From a checkpoint of a small transformer trained on Wikipedia: 5 heads of 32, 508M tokens.
Each number is 128 + 24 x the weight over its row's rms, rounded and kept within 0 to 255. Layers, rows and columns count from 0. The size above them is the row's rms in percent of the matrix's.

# layer 8 MLP up, 1280x160, rms 0.192, rows 442-484, columns 80-159
size [120  25  38  97  32  21  21 125  24 124 123  30 118 110 115  36 120 123 130  29 118 128 120 104 110  25 114 119 122 115  32 116 125  29  30 117 136  27  24 154 118 130 110]
[[131 132 100 115 159 118 111 141 100 144 144 141 109 132 131 125 150 119 129 146  95 114 167 128 147 147 157 123 139 134 112 137 104 102 128 159 126 113 158 134 108 149 123 158 134  94 143 132 112  91 135 168  88 118 126 175 123 128 123  92  70 113 186 156 113 121 127 138 151 137 132 140 106 121 142 173 173 123 124 156]
 [161 137  99 130 148 156 139 150 139 136 145 153 152 130  86 127 157 113 134  92  91 145 140 148 114 134 114 164  92 115 102 145  92 106 132 107  88 136 150 128 110 108 172 178 121  97 159 162 155 156 115 124 119 133 113  94 119 120 156 136 149 159  91 140 116  99 116 160 143 138 127 127 115 149 117 159  87 114 110 137]
 [165 149 105 128 161 153 124 148 116 124 138 142 132  99  98 104 183 162 152 116 116 163 112 145 136 127 128 126 127 152  94 156  91 132 105 141 105 154 157 139 129  89 161 121 112  67 169 139 108 113 120 149  99  81 122 137 107  98 160 136 127 142 124 144 149 122 136 118 145 126 119 105 112 144 133 136 109 139  93 119]
 [117 125 112 125 125 148 137 128 131  85 131 134 157 161 109 125 126 136 127 112 163 116 138 104 130 140 162 134  84 141 136 123 134  85 154 163 122 122 130 109 166  88 167 112 122 147 113 147 129 161 134 133 155 125 114 169  98 140 139 139 193 160  89 100 126 126 144 101  78 148 146 145 144 125  81 138 165 138 108 177]
 [148  94 149 122 156 150 135 134  88 102 137 147 115 103 105 135 152 139 127 140 121 171 112 148 133 162 136 129 100 159 105 141  98 156 139 133 108 132 128 140 164  85 138 133 111  92 159 112  99 106 106 113 125 139 126 134 124 122 174 131 147 140 151 179 143  94 123 108 125 121 120 125 118 151 105 151 131 109 102 110]
 [150 100 113 113 132 144 122 125 105  92 117 103 120 133  89 147 145 143 132 111  88 154  86 149 150 138 143 136 100 144  76 148  99 133 102 151  94 143 114 146 138 105 123 133 105 117 185 118 140 152  89 131 132 125 136 121  96 123 129 157 146 126 125 131 138 124  74 135 147 106  98 149 165 135 130 146 132 106 103 126]
 [130 108 148 133 186 132 135 135  89  97 183 169 141 151 124 159 152 134 151 135 117 156  77 157 135 122 106 118 120 141 120 141 120 152 135 124 125 117 128 145 142 116 162 110  80 110 150 143 118 136 116 140  67 117 116 107 135  98 191 147 132 144 139 146 124 104  80 130 142 160 106 121 134 154 130 146 116 107 130 137]
 [154 125 125 102 190 117 159 110  61 134 114 154 103 136 105 130 174 150 143 120  93 146 136 152 110 165 136 157  88 132  82 103  85 119 130 109 112 108 145 128 144 117 135 148 138 128 139 147 146 132 105 124 136 135 145 173 116 122 131 135 146 173 115 134 165 112  94 169 145 105 147 191 131 120 140 107 135 149 138  97]
 [165 102 136 135 131 134 131 147 113 116 112 131 141  83  96 159 126 153 121  87 100 157 118 152 142 135 125 148 127 135 115 129  81 126 108 127  59 137 146 142 118 121 139 127  75 117 155 155 130 146 114 132 120  95 139 108 123 103 165 157 103 118 146 142 150  96  81 138 145 108 121 147 123 159 120 169 123 122 118 120]
 [113  96 111 134 119 138 118  81 178 124 162 144  94 135 119 104 150 117 136 136  86 153 123 139 114 124 151 127  90 167 140 137 119 143 186 143 134 154 131  93 122 117 133 136 143  90 180 171 103 121  87 134 161  88 158  85  90 140 122 167 100 109 103 148 115 142  71 128 113 156 136 146 141 153 129 119  95  96  98  97]
 [143 141 111 149 178 132 142 116 115 118 127 152 125  85 149 104 139 140 151  86 127 146  70 111 139 146 133 113 137 141 110 184 159 107 127 121 106 138  91 130 132  82 141  79 111 128 152 128 147 143 136 118 105 130 170 133  88 106 156 158 172  95 122 158 116 124  85 103 154 171 127 173 120 121 121 160  96 116 132 135]
 [137 129 111 134 151 119 116 155  96 123 132 138 143 111 102 162 136 141 111 114  92 149 134 177 159 154 111 128 100 129 109 150 129 161 147 110 112 131 126 163 159  99 123 131  99 105 174 138 140 144 102 127 130 137 132 134 102 105 154 114 113 151 133 156 137 115  78 106 123 141 118 143 135 141 103 172 102 126  97 116]
 [154 145 107 105 133 179 120 104 141 101 123 162 110 151  98 136 132 141 103 120 153 125 145 114  92 169  94 121  97 119 146 161 137 152 158 145 113 117 129 105 119 136 164 116 145  90 137 114 114 160 120 151 137  76 121  78 171 135 143 157 174  73  53 146 101 109 107 127 122 181 140  68 146 105 147 125 155 114 124 108]
 [157 121 124 106 153 138 126 128 152 113 140 117 151 152  88  97 134 123 109 117 101 147 117 127 139 116 149 142 181 124 160 144 138 104 166 146 142 139  75 133 133 131 142 161 124 116 119 200 156 115 130 109  72 114 130 144  79 101 124 138  90 169 115 168 152 142  89 118 165 134 101 148 131 165 145 129 113 132 138  68]
 [114  82 127 139 101 130 109 119 129  91 171 110  89 130 105 167 126 127 114 124 105 107 130 140 109 145 116 189 110 163 118 117  75 129 144 120 112 149 135 168 108  89 124  96 128  97 118 119 130 175 128 181 166  94  93 119 126 147 162 115 108 113  96 169 134 125 122 162 120 143 140 108 132 124 129 135 189 156 127 130]
 [133 131 115 147 128 147 123 125 107 113 157 143 145 101  98 157 119 169 135 106  94 154  78 146 168 132 141 137 122 112  79 124 128 127 135 109 128 117 142 110 131 104 152 120 150 110 179 108 126 159  93 108 123 116 144 119  92  98 150 153 128 127 139 133 150  95  80  90 130 148 126 128 129 124 123 156 141 139 107 163]
 [111 143 155 143 160 121 137 145  95 146 165 148 107  78 143 136 140 116 115 117 123 119  84 155 124  96 122 136 101 133 109 143 118  98 123 119  93 137 162  99 168 147 125 203 125  88 129 112 148 118 111 182 113 111 114  98 110 130 140  74 130 100 139 142 137 146 139  90 117 107 147 125 144 159 110 102 145 144 123  80]
 [120 109 146 100 168 128  99 150 142 132  98 138 117 115 139 168 144 107 108 147 121 141 133 123 131 136  87 162 125 161  62 115 156 166 109 140 112 151 129 121 116 129 158 160 116 130 137 138 112 145 120 141 111 120 151 142 106 111 142 145  99 108 149 119 135  66 115 132 155 115 146 102 140 130 137 120 166 150  66 172]
 [129 102 129  89 141 123 151  99 105 144 113 176 115 107 124 105 131 114 100 152 111 132 104 155 108 127  86 144 103 133 107  89 133  98 120 131 137 106 112 107 141 135 145 172 133 121 160 102 118 142 120 154 140 151 114 167 125 141 125 137 104 141 132 122 122  99 127 135 132 136 113 132 105 117 140 197  79 166  91 105]
 [132 114 138 110 137 135 161 138  96 110 144 118 118 135  79 136 174 155 128  87  91 139 145 129 142 132 101 163 129 167  84 116 129 111 151 132  96 144 161 127 144 137 125 116  92 106 153 149 123 146 114 133  99 113 117 142 112 104 157 150 146 161 146 117 137 117 105  91 133 108 126 121 119 135 109 162 130 101  75 119]
 [156 120  90 143 130 111  87 152 141 107 167 110  93 128 116 169 126 151 128 117 119 133 101 110 132 174 158 111 158 103  87 148  61 110 157 131 105 166 124 170 129 113 146 111 140 119 120 206 119 172 119 159 136 151 129 136 131 118 161 122 147 142 121 120 121 147 134 137  98 141 109 118 109 123 133 173 113 101 104 134]
 [132  90 131  89 109 118 128 141 141 143 125  92 132 145 134 102 141 133 153 109 147 180  41 141 105 128  79 104 124 154 128 100 131 103 149 122 121 167 125 119  90  93 122 134 125 134 152 114 111 138  74 112  88 137 171 146 125  95 125 125 100 128 150 161 134  73  95 123 151 118 154 144 162 156  94 154 162 102 134 119]
 [113 126 150 108 154 145 104  94  89 139 128 123 136 110  75 117 155 141 133 154 142 108 122 152 157 176 120 176 131 134 131 160 113 144 126  99  58  97 134 133 149  79 123 147  96  94 156 174 159 136 134 142 138  86 146 135 109 125 123 174 145 137  85 147 150 143 101 142 150 141 173 128 127 130 132 143 147 133 118 110]
 [152 113 145 142 128 113 167 149 117  83 145 185 122 155 114 160 142 152 155 143 107 123 109 107 119 152 164 142 102 121 141 146 144 150 165 141 111  83 116  83 167 123 131 137 152 118 118 152 112 107  72 122 107 115 153 154 153 128 129 145 148 129 127 135 140 126 144 140 141 113 141 110 152 121 147 116 147 143 116 105]
 [125 142  72 121 143 156 145 146 125  99 104 148 113 132 154 177 154 136 155 126 100 124 116 105 102 111 126  89 115 188 128 150  98 101 143 156 134 117 108 126 176  85 162 131 101 129 133 177 110 151 127 121 118 106 122 133  78 104 155 141 139 121 129 143 149 109 117 118 154  86 169 144 146 144 153 127 146  98 147 171]
 [147 113 142 131 185 165 142 121  96  93 159 137 112 102  94 180 154 116 164  92 109 139 117 132 157 154 133 148 100 139 114 158  87 130 150 102  99 168 144 122 130 129 122 116  83  95 179 127 149 108  96 145 110 131 136  98 122  88 138 134 126 167 128 164 127 112 119 137 151 116  96  87 144 135 116 170 102 102 103 122]
 [112 136  65 136 109 136 131 161 109  71 113 117 140 133  89 136 141 139 178 106 152 126 138 126 170 139 109 144 117 135 144 145  93 126 105 109 130 119 104 120 116 143 143 125 115 140 133 140 160 113 145 147 115  72 108 119 112 116 116 212 147 133 146 141 119 129 108 130 143 109 136 138 189 142 141 158 147 174 109 161]
 [129 107 115 164 161 158 116 113  91 103 119 136 123  82 131 163 125 136  93 128 131 109 121 124 108 137 100 133 108 109 120 143 139 174 140 144 144 128 141 105 168 100 128 166  80 117 143 166 128 129 104 123  77 132 134 144 141 125 147 162 118 120 145 126 165 107 110 162 155 141 136 157  80 118 128 158 178  99 128 150]
 [ 79 112 143 179 142 115 158 150 102 168 168 152 144 114 140  96 126 164 140  99 104 168 151 112  99 123  76 147 142 120 130 177 116  94 157 152 130 137 159 158 140 113 153  98  89 104 125 154 142 116 119 150 105 116 172 113 123 125 136 134 121 165 143 150  85 117 102 150  91 146 118 119  93 125 136 178 137 154 110 108]
 [144 116 141 114 181  99 190 124 102 157 154 126 116 152 113 153 112 138 116 118 124 138 104 165 153 149 133 117 132 134  87 115 103 148 130 140 113 117 108 164 173 154 115 141 126 142 140 143 145 138 119 140 133 108 121 122  98 101 149 117 131 158 125 125 130 107 115 140 166  87 104 146 151 192  93 171 104 125 135  84]
 [148 142 102 133 161 164 140 145  91 115 112 133 117 121  88 124 180 153 118 104 105 155 107 159 168 144 137 141 126 127  89 112 123 138 169 103  75 123 165 134 124 112 152 114 107 102 166 146 147 142 100 105 117 113 108  99 118  97 177 120 139 149 142 112 121  96  99 122 151 162 112 144 108 161 101 158  96 130 106 106]
 [138  97 143 137 125 137 159 147  96 154 111 108 126 141  96 171 149 116 194  90 124 113 128 122 105 106  82 121 108 140 134 119 101 107 120 124 114  97 130 120 116 114 174 104 135 161 138 145 142 141 116 159 146 108 101 162 144 138 120 150 165 138 103 168 145 125 107 147 136 153 115  88 151 147 130 120 150 105  94 131]
 [160 147  81 149 108 174 151 142 112 110  99 107  93 142  88 122 154 149 121 126 134 120  93 122 109 134 120 188 127 137 113 133 109  79 144 140  95 149  86 122 104 131 180 147 100 104 131 153 109 111 117 118 106 103 111 134 110 126 141 134 155 167 106 182 139 131 103 106 149 132 155 128 104 117 165 161 125 160 133 172]
 [146 117 128 134 170 140 134 134  74  81 163 150 142 104 110 153 123 124  91 120 121 171 102 137 144 137 141 120 119 164  94 154 116 117 131 132 131 128 168 108 153  99 174 122 132 111 181 108 119 149  78 145 124 107 109 125 114 116 150 105 105 139 135 145 130 120  97  81 145 137 121 123 121 151 144 134  95 110 105  77]
 [132 110 115 131 152 181 163 117 127  86 153 161 142  79  89 167 142 156 130 104  95 144 130 167 147 156 156 161 124 149  98 111  92 124 126  98 110 115 156 115 108 116 144 122 123  84 172 157  96 127 103 139 128 118 132 123 105 108 134 136 146 140 117 147 129 109 108 128 127 122 135 131 133 141 128 167 114 134  81 122]
 [141 117  83 141  93 132 154 120 140 130 135 109 149 146 121 126 161 117 105 127 115 142 100 124 162 104 165 130 115 110 133 121 129  98 138 153 129 152 118 121 157 142 159 166 118 130 130 100 150 143 125 135 116 125 132 122 124 122 134 126 105 115 150 134 128 154  69 111 122 122 147 126 102 114 115 165  80 177 122 130]
 [116 112 102 151 142 157 125 135 128 130 141  92  94 149 134 157 145 128 110 148 118 139  92 177 128 105  99 118 110 135 100 128 117 107 197 120 129 144 131 141 133 137 151  87 127 130 152 135 101 144  82 154  57 115 133 128 140 160 152 166 116 157 131 117 126 141 123 119 108 109 117  99 159 118 152 157 150  99 132 107]
 [154 116 150 104 164 147 140 122  94  99 136 111 126 145  80 174 147 110 149  97 105 175 124 144 129 144 138 159 107 159 106 119  98 130 121 128 100 142 118 138 124 106 104 129 101 113 187 122 125 132  82 109 110 134 136 130 115 115 177 138 155 132 126 115 134 105  93 111 148 134 118 153 142 138 168 189 132 110  83 103]
 [147 122  97 129 153 141 141 146 114  99 134 125 107 116  90 164 160 153 147  97 116 135 129 152 144 158 148 120 130 154 111 146 137 163 104 121 114 142 142 126  97 125 160 149 107 113 188 137 140 109 101 157 104 111 125 139 139 115 177 132 118 125 130 156 133 115  92 133 145 153 104 128 136 130 121 183 131 143  89 144]
 [155 116 119 123 143 148 120 100 138 134  88 121 118 107 105 104 167 123 123  96 126 101 118 139 144 120 155 183 125 126 105 151 131 116 131 121 115 128 160 132 128 124 183  76 102  62 122 166  96 132 101 139 154 104 103 154 137 103 146 112 161 137 147 135 118 159 108  83 151 148 114 121 106 124 138 113 134 186 126 141]
 [152 137 149 136 154 121 156  72 129 125 112 156 116  93 117 114 133 121 118 128 110  84 140 150 148 119 155 118 172 118  76 130 109 112 111 145 100 127 137 118 158 100 156 124 121  79 154 134 127 141  97 148 134 108  94 114 133 136 130 122 122 140  85 115 130 137 129 135 115 142 111 160  90 175 164 127 167 131 159 124]
 [ 90 123  95 138 205 126 169 144 120 132 129 141 100 159 161 127 144 102 114 123  97 150 170 145 109 173 122  96  99 113 107 159 134  90 145 158 119 143 128 148 129 112 119 119  90 118 150 135 102 121 135 143  78 140 152 132 110 123 126 118 131 180 159 166 120 113 121 157 116 145 144 152 140 178 107 149 108 142 136 113]
 [146 152  89 113 160 129 104 112  91 120 143 117 159 117 117 120 144 128 103 143 121 126 170 134 148 135 103 179  90 170  80 128 138 154 144 131 127 100 149 148 151  89 137 156 105 134 136 155  94 137  95 193 133 131 116 110 109 130 113 106 132 162 127 133  97  99 128 163 161 100 149 117 174 151 115 150 174 146 123 131]]
# layer 8 MLP down (transposed), 1280x160, rms 0.181, rows 442-483, columns 80-159
size [127  24  36  81  36  18  14 122  21 116 126  31 119 101 111  36 126 128 131  25 119 128 121  93 109  20 118 121 115 120  28 118 124  20  24 121 130  21  15 148 122 125]
[[139 122 127 125 139 115 159  94 116 148 139 108  98 144 128 105 115 117 112 116 153 140 141 122 132  57 115 117 124 143  99 142 148 120 117 142 126 167 161 147 102 149 117 143  92 125 129 100 125 151 124  94 125 154 145 132 157 177 178 126  78 134 121 174 130 139 146 133 143 112  87 120 102 113 146 130  90 169 179 153]
 [101 101 121  79 144 143 127 154 138 120 107 107 148 136  89 110  97 107 127 170 135 172 161 118 121 122 213  87 114  83 101 147 112 139 148 127 140 114 134 141 136 153 113 108 109 137 122 144 118 130 146 110 102 154  45 140 147 103 108 115 130 168 114 120 156 143 145 122 123 132  85 156 160 140 147 151 134 108 165 133]
 [151 161  98 128 148 183 111 112 111 119 118 144 133 140 138 129 160 117 134 105 125 157 141 139 132 103 112 171 142 113 102 131 158  90 113 124 128 135 126 146 113 144 142 129 121 130  83 113 149 161 170 164  84 153 117 145 153 155 150 173 133 122 180 115  77 149 156 104 113 152 155  88 100 147 145 105  81 129 127 153]
 [122 126 122 111  82 121 152  85 101 149 153 132  92  73 127 119 128 172 118 116  76 147 115 166 132 158 118 119 144  95 135 128 157 132 136 131 133 113  97 107 121 115 124 134 105 123  93 126 126 124 124 152 121 133 150  92 122 110 116 131 137 119 158 116 122  94 104 164 174  89 117 107 151 149 190 162 114 147 154 137]
 [104 133 132 115 100 131 126 150 107 169 140 167 110 104 137  98 158 138 116 121 143  91 120 115  98 138 110  84 107  80 145 126 137 165 123 156 115 149 113 148 146  72 155 111 140 125 143 104 110 124 147 157 130 134 104 107 115  80 118 111 135 134  89  63 171  91  93 146  82 107 133 134 141 133 159 125 127 123 133 162]
 [110 120 150  93 109 120 105 126 140 106 121 127 120 125 158 126 120 127 151 154 109  90 108 130 161 161 162 142 133 105 113 111 139 158 149 176  94 128 123 169 144 122 105  65 134 134 134 144 104 142 115 176 162 119 170 105 135 113 143  89 149 151 141 131  90  76 152  96 142 151 131 139 149 134 106  96 148 141 107  92]
 [128 139 162 146 106 140  89 153 112 149 135 116  63 116 153 121 113 110 122 162  96 109 143 104 124 101 160 154 124 149 106 113 130 116 133 142 164 166 158 107 126 105 128 120 142 145 111 137  91 128 126 144 107 106 122 126 100 110 120 140 148 143 123 126 123 137 118 158  81 128 165 105 165 139 118 169 153 107 165 116]
 [121 153 124 115 135 129 139 149 169 107 166 123 101 117 159 120 128 125  78 157 112 132 141 100 104  70 124 142 124 110 139 124 128  62 136  89 111  91 142 137 147 128 141 134 172 139 113 125 181 105 124 105  99 129 180 117 138 105 111 145 123 127  99 138 131 146  94 120 128 137 158  84 131 129 171 125  96 132 157 118]
 [ 66 143 109 128 110  97  74  82 128 144  96 109 165 112 137 138 115  68  79  95 165 132 138 102 160 117 150  88 170 102 135 144 146 110 141 117 116 154  97 162 134 107 139 109 155 153  95 113 115 137 149 111 136 139  95 113  81 125 132  89 124 132 142 149  99 106 118 134 107 164 180 113 122 149 128 109 106 138  94 157]
 [107 107 107 164 143 107  85 110 117 185 150 139 118 138 183 102 132 104 139 148  96 102  90 109 110 143 116 134  96 126 110 107 151 157 143 159 164 162 118 126 118 119 134 118 130 105 137 156 149 114 153 132 174 135 138 140  93 111  81 118 123  87 113 181 154 166 114 103 100 149 151 129 107 122 114 118 137 133 141 120]
 [135 141 147 100 114 180 126 120 162 107  99 148 139 124 119 156 126 128 122 132 113 125 111 109 127 112 137 134  96 125 119 105 166 116 120 137 149 110 145 126 128  73 163 113 128 130 139 131 111 178 159  93 121 137 134 158 102 142 137 143 162 144 142 171 146 147 138 118 114 102 129 124 132 118 128 162 174 112 139 130]
 [113 129 142  82 136 120 129 114 167 146 124 116 131 145 159 111 135 135 122 138 139 138  87 124  99 150 147 106 137 143 150  91 155 110 200  99 160 105 109 126  96 153 109 147 117 132 125  99 101 131 148 138 123 104 136 112 102 136 138 113 132 161 140 110 102 131  98 105 127 107  92  99 100  79 138 112  69  86 152 122]
 [ 99  82 151 127 110 105  92  86 123 115 119  82 115 136 158 113 159 157 128 169 122  81 128 138 158 136 136 114 106 102 129 122 112 174 143 126 117 136 118 103  80 151 127 148 140 119  99 102 135 132 133 146 104  92 129 144  94 156 111 155 146 141 128 148 111 169 135 144 127 121 146 133 104 138 127 137 146 114  64 108]
 [135 147 156 163 111 132 115 125 120 138  83 129 125 140 133 146 155  79 131  78 109 130  89 132 106 124 127 120 146 175 100 159 160 138 107 202 172 126 104  99  92 152 128 142 155 145  83 134 105 133 131 112 149 106 180 140 109 113 110 140  98  82 126  90 164 130 137 165  96 117 146 152 146 138 142 161 133 183 159 118]
 [103 160 143 125 117 122 172 130 126 104 131 156 116 167 128 129 150  94 121 131 121 131 110 121 119  83 106 108 107 131 119 140 129  93 117 133 109 103 151 103 135 126 137 146 144 113 131 186 120 100 180 151 134 111 143 173 123 113 124 124 112 124 150 160 134 107 105 134  90 178 137 122  62 142 135 128 107 127 136 108]
 [122 161 155 149 102 151 102 121 128 128 130 129  88 154 113 106 134 103 109 144  78 147 134 148 121 126 153 132 115  97 144 159  95 125 134 154 135 123 101 126  74 143 121 133 108 100  99 184 202 139 177 128 143 123  95 112 116 144  87 111 167 161 141 112 144 133 102 125 122 112 124 120 167 164 137 110 129  93 146  97]
 [121 133 122 125 110 144 125 157 119 122 168 149 100 155 139 136 139  91 134 157 113 164 114 135 117 147 153  78 136  81 144 131 145  79 104 147 142 170 161 134 123 101 113 146 115 160 101 183 112 132 155 112 133 137 152 109  93 105 129 125  79 115 175 148 123 130  98 132 147 157 141 112 135 133  88 138 155 107 151 139]
 [ 91 136 135 146 100 110 104 161 134 153 126 103 106 120  91 115 142 108 128 122  88 161 132 122 141  94 134 162 164 115 145  89 145 130 152 162 112 141 124 105 106 151 137 103 124 141 143 147 197 102 162  82 147 134 172 137 122 111 135 106 175 128 122 134 165 111 169 110 151 123 123 140 116 155 149 122 119 117 165  65]
 [108 134  82 136  97 120 153 134 117 105 146 136 137 116 119  99 134 147 107  59 135 132 141 137 137 118 120 154 150 115 105 124 120 114 148 116 132 131 134 103 115 143 119 140 149 106 153 107 120 121 128 125  84 156 122 116  99 115 156  96 109 163 136 106 124 130 165 141 127 158 123  41  87 104  91 108  99 122 205 143]
 [132 164 117 128 103 126 121  97 134 142 137 121 140 146  84 101 144 111 137 135 107 129 102 137  81 141 141 110 150  87  92  80 147 179 132 154 133  82 137 126 147 186 134  85  95 142 128  89 100 118 140 130 195 140 111 128  64 130 103 152 127 112 144 103 129 131 125 140 113 141 176 189 126 128 169  94 145 109 127 114]
 [125 136 116  93 125 121 139 152 139 145 101 159 132 119 124 153 108 156 160 142  96 143 115 140 155 113 123  75 151 184 158 134 141 118 167 115 144 154 159 146 121 131 115 146 124 134  85  79  98 121 118  89 177 128 184 105 127 140 148 155 114 134 135  92 110 119 170 163 142  83 132 111 121  83 134 139 167 115 136 112]
 [103 118 152 113 113 160 160 121 138 141 130 109 134 131 110 127 162 118 139  94 135 149 122 146 109 123 126 110 140  93 126 110 136 107 113 137  98 120 174 146 107 116 110 144 118 135 119 123 136 110 119 108 148 178 110 100 167 140  51 138 186 111 135  82 104 124 133 162 117 158 135 146 121 142 122 136 104 166 163 136]
 [125 104 133 149 148 142 140 161 148 115 112 115 115 145 143 146 118  87 132 109 120 106 133 119 146  92 164 112 139 164 124 150 112 134 119 131 143 104 124 164 128 135  77 151 121 170 143 138 150 128 140 108  84  96  80 137 106 174  85 127 113 155 128 100 140 166 148 155 128 166  85  97  86 119 121 178 131 138 100 107]
 [139 103 175 152 104 144 101 167 151 134 148 113  95 140 126 101  93  80 128 100 139 138  99 127  97 148 128  87 146 110 164 136 115 135 104 126 120 180 119 174 127 160  75 124 142 125  99 101 126 166 150 149 160 144 153  97 144 114  91 105 128 123 160 163 137 142 146 119 117 115 127 170 122 169  83 123 121 111 133 110]
 [131 120  79 139 119 148 129 154 119 128 126 161  92 124 120 131 142 118 147  92 159  84 114 121 115  81  95 124 159 142 130  94 156 137 191 129 162 135 146 124 161 181 114 158 135 139 153 136 115 126 112  86 121 137 135 146 139 170 149 127 107 141 152  90 165 122 151 127 145 140 136  95 132 166  96 103 140 126 100 153]
 [110 124 134 164 137 148 110 111 111 152 165 164 116 161 157 110 113 108 118 128 133  90 129 112 123 143 156 123 108 121 131  90  96 134  93 124 143 106 100 118  99 140 172 114  97 148 125 107 125 140 152 133 125 117 125 166 135 107  98 165 115 115 132 153 136 130 100 160 126  95 169 127 150 131 180 116  89 131 152 128]
 [140 131 141  93 133 109 129 127 129 179 127 104 116 143  97 134 101 156 151 109 113 129 169 121 125 120 153 144  76  50 137 144 142 165 124 126 119 171 134 108  84 144 117 148 127 120 124  87  94 133 127 113 148 133 139 145 116 133 125 102 147 147 172 139 163 122 134 137 132 130 119 159 135 127 125 111 139 105 111 146]
 [122 146 147 120 154 142 137 125 137 142 117 131  75  92 124 124 145 120  65 126 133 156 139 165 120 121 122 146 119 113 101 140 136 103 136 146 167 122  99 162 132 108 118 155 163 138 108 125  97 130 144 133 140 115 113 114 102 139 153  66 133 139 115 114 115 147 128 159 124  76 121  99  80 126 131  87 117 143 135 164]
 [136 105 115 118 130 151 121 170 137 118 143 159 176 108 130 149 105 130 126 146 107 127 139 137 132 102 114 147 122 120 134 127 144 141 107  92  93 124 119 120 172 163 134 144  99 179 112 138 103 140 165 121  76 115  80 141 136 126 155 110 103 106 168 118 109 144 135  75 162 149 181 161 130 123 100 144 100 110 135  94]
 [142  88 125 114 128  79 131  93 115 151 120 127 109 129 135 121  93 163 118 139 129  95 167  61  96 148  89 106  93 140 107 103 182 153 126 170 116  90 123  93 165 118 122 138 135 159 115  73 111 140 157 163 137 101  92 155 109 150  98 124 129 132 124 114 133 109 125 133 108  81 163 125 113 142 110 137  87 126 115 120]
 [131  98 134 100  87 137 142 132 142  96 129 124 150 132 135 123 114 133  92 126  90 140 141 126 162 117 122 122 101  71 131 121 124 126 138 138 120 113 118 119 142 150 106 130 154 151 170 143  77  80 182 142 165 121 110 155 143  97 112 139 108 170 142  96 131 123 138 119 118 108  88 195 133 119 107 121 174 122 161 181]
 [118 122 138  90  84 140 150  95 172 116 143 141  87 139 139 145 128 113 115 120 120 111 122 135 142 148 150 180 103 133 140 130 122 132 109  87 114 152 145 121 160 181 114 119 165 111 131 166 151 114 104 109 146  94 134 175 103 132  24 139 107 146 107 109 134 155 108 139 103 118 163 136 147  82 142 123 115 112 130 114]
 [158 140 190 119 115 123 125 171 154 135 148 118  95 160 130 172 168  87  83 153 130 154 102 157 143  85 154 158 123 171 140 146 133 123  87 138 129 152 143 121  87 121 157 114  66 123 166 132 128 107 154 126 106 133 135  80 103 104 145 108  96 172 140 127 140 101 141 125 106 105 121 152 131 108 149 120 114 134 130 173]
 [ 92 156 136 110 181 136 133 166  82 124 100 150 132 126 152 102 121 121 140 124 131  79  84 149 123 166  86 131  79 121 146 131 168 141 118 150 115 170  93 155 103 155 128 147 145 133 140 151 135 121 145 140 159 183 130 139 120 103  89 132 151 138 143 101 102 131 154 156 140 126 114 112 164 131 118 115 129 100 108 121]
 [ 90 131 101 153 142 115  75 149 174 143  92 153 150  92 152 134 107 106 160 128 153  93 133 131 160 115 105 102 115 111 153 159 129 140 122 121 127 125  94 138 132 169 164 110 154 140 161 147 126 102 149  97 105 102 114 158 129 141 100 102 154 131 137 119  85 153 146 140 120 131 151 110 157 143 137 163 122 132 125 131]
 [137 148 127 131  98 134 119 119 114 173 122  97  95 130 128 109 105 118 141 128 147  88 119  74 117 166 171 111 127 138 132 113 124 132 132 137 176 160 144 134  73 137 100  95 121 131 157 137 116  82 144 127 151 131 150 128 132 126  93 123  98 137 154 128 142 151 114 136 128 115 130 110 115 123  99  80 102 104  87 148]
 [122 117 179 108 123 148 145  95 156 122 112 130 118  98 112 130 154 172 145 110 170 136 129 130 117 107 119 136 126 144 166 156 132 137 116 119 198 148  82 142 122  96 103 102 126 122 106 141 126 108 129 112 209 116 142 123 154 137 107 118 112 108  97 130 140 135 158 116 121 134 105 112  84  97 171 104 176 137 132 124]
 [143  85 153 119  99  89 139 112 143 127  81 103 116  78 131 143 105 127 128 119 114 113 105 143  95 145 144 168 163 138 111 106 155 154  98 132 130 125 152 163  84 157 119 120 147 139  98 149 133 126 151 170 112 115 125 149 171  70 102 136 120 139 101 157 123 132 156 160 104 133  91  99 129 102 110 114 141 180 144  85]
 [115 100  90 136 139 143  91 106 131  93 144 102 183 126 103 138 114  80 121 119 116 156  86 115 104 113 108 135  85 156 161 166 127 100 135 116 169 145 128  76 159 139 139 106 154 166  90 160 106 141 128 130 107 122 140 153 145 110 131 159 143 117 155 151  91 152 126 135 128 141 138 130 107  97 137 119 148 177 123 103]
 [130 156 148 130  92 111 132 143  89 128 161 126 130 130 107 158 129  99 135 137  93 115 145  90 119 123 144  94 112 134 152 111 169 100 126 132 128 104 139 159  74 151 101 122  93 146 124 160 152  51 130 152 173 129 139 124 156 145 125  94 128 139 150 136 101 115 163 107 137 151 139 124 112 136 134 129 159 120 114 146]
 [101 120 139 135 129  76 150 104 136 128  85 109 126  83 141 156 144  95  71 160 110  93 113 175 140  80 112 119 173 113  93 154 131 120 108 106 111 138 145 187 131  83 140 156 151 146 105 163 149  94 171 129 175 130  83 140 135 107 147 143 133 100 130 150  89  94 151 111 105 137  94 125 161 115 133 150 161 165 159 136]
 [115 133 111 140 126 146 125 144 168 120 142 163  97 134  91 162 150 122 103  88 143 145 147 116 150 142  82 106 117 141 113 137 149 151 106 146 178 177 117 136 139 121 164 109  99 122 119 130 133 158 108 135 119 130 164  71  82  98  84 126 119 134 136 160 104 103 139 101 118 213 164 113  79  99 147 124  99 124 153  93]]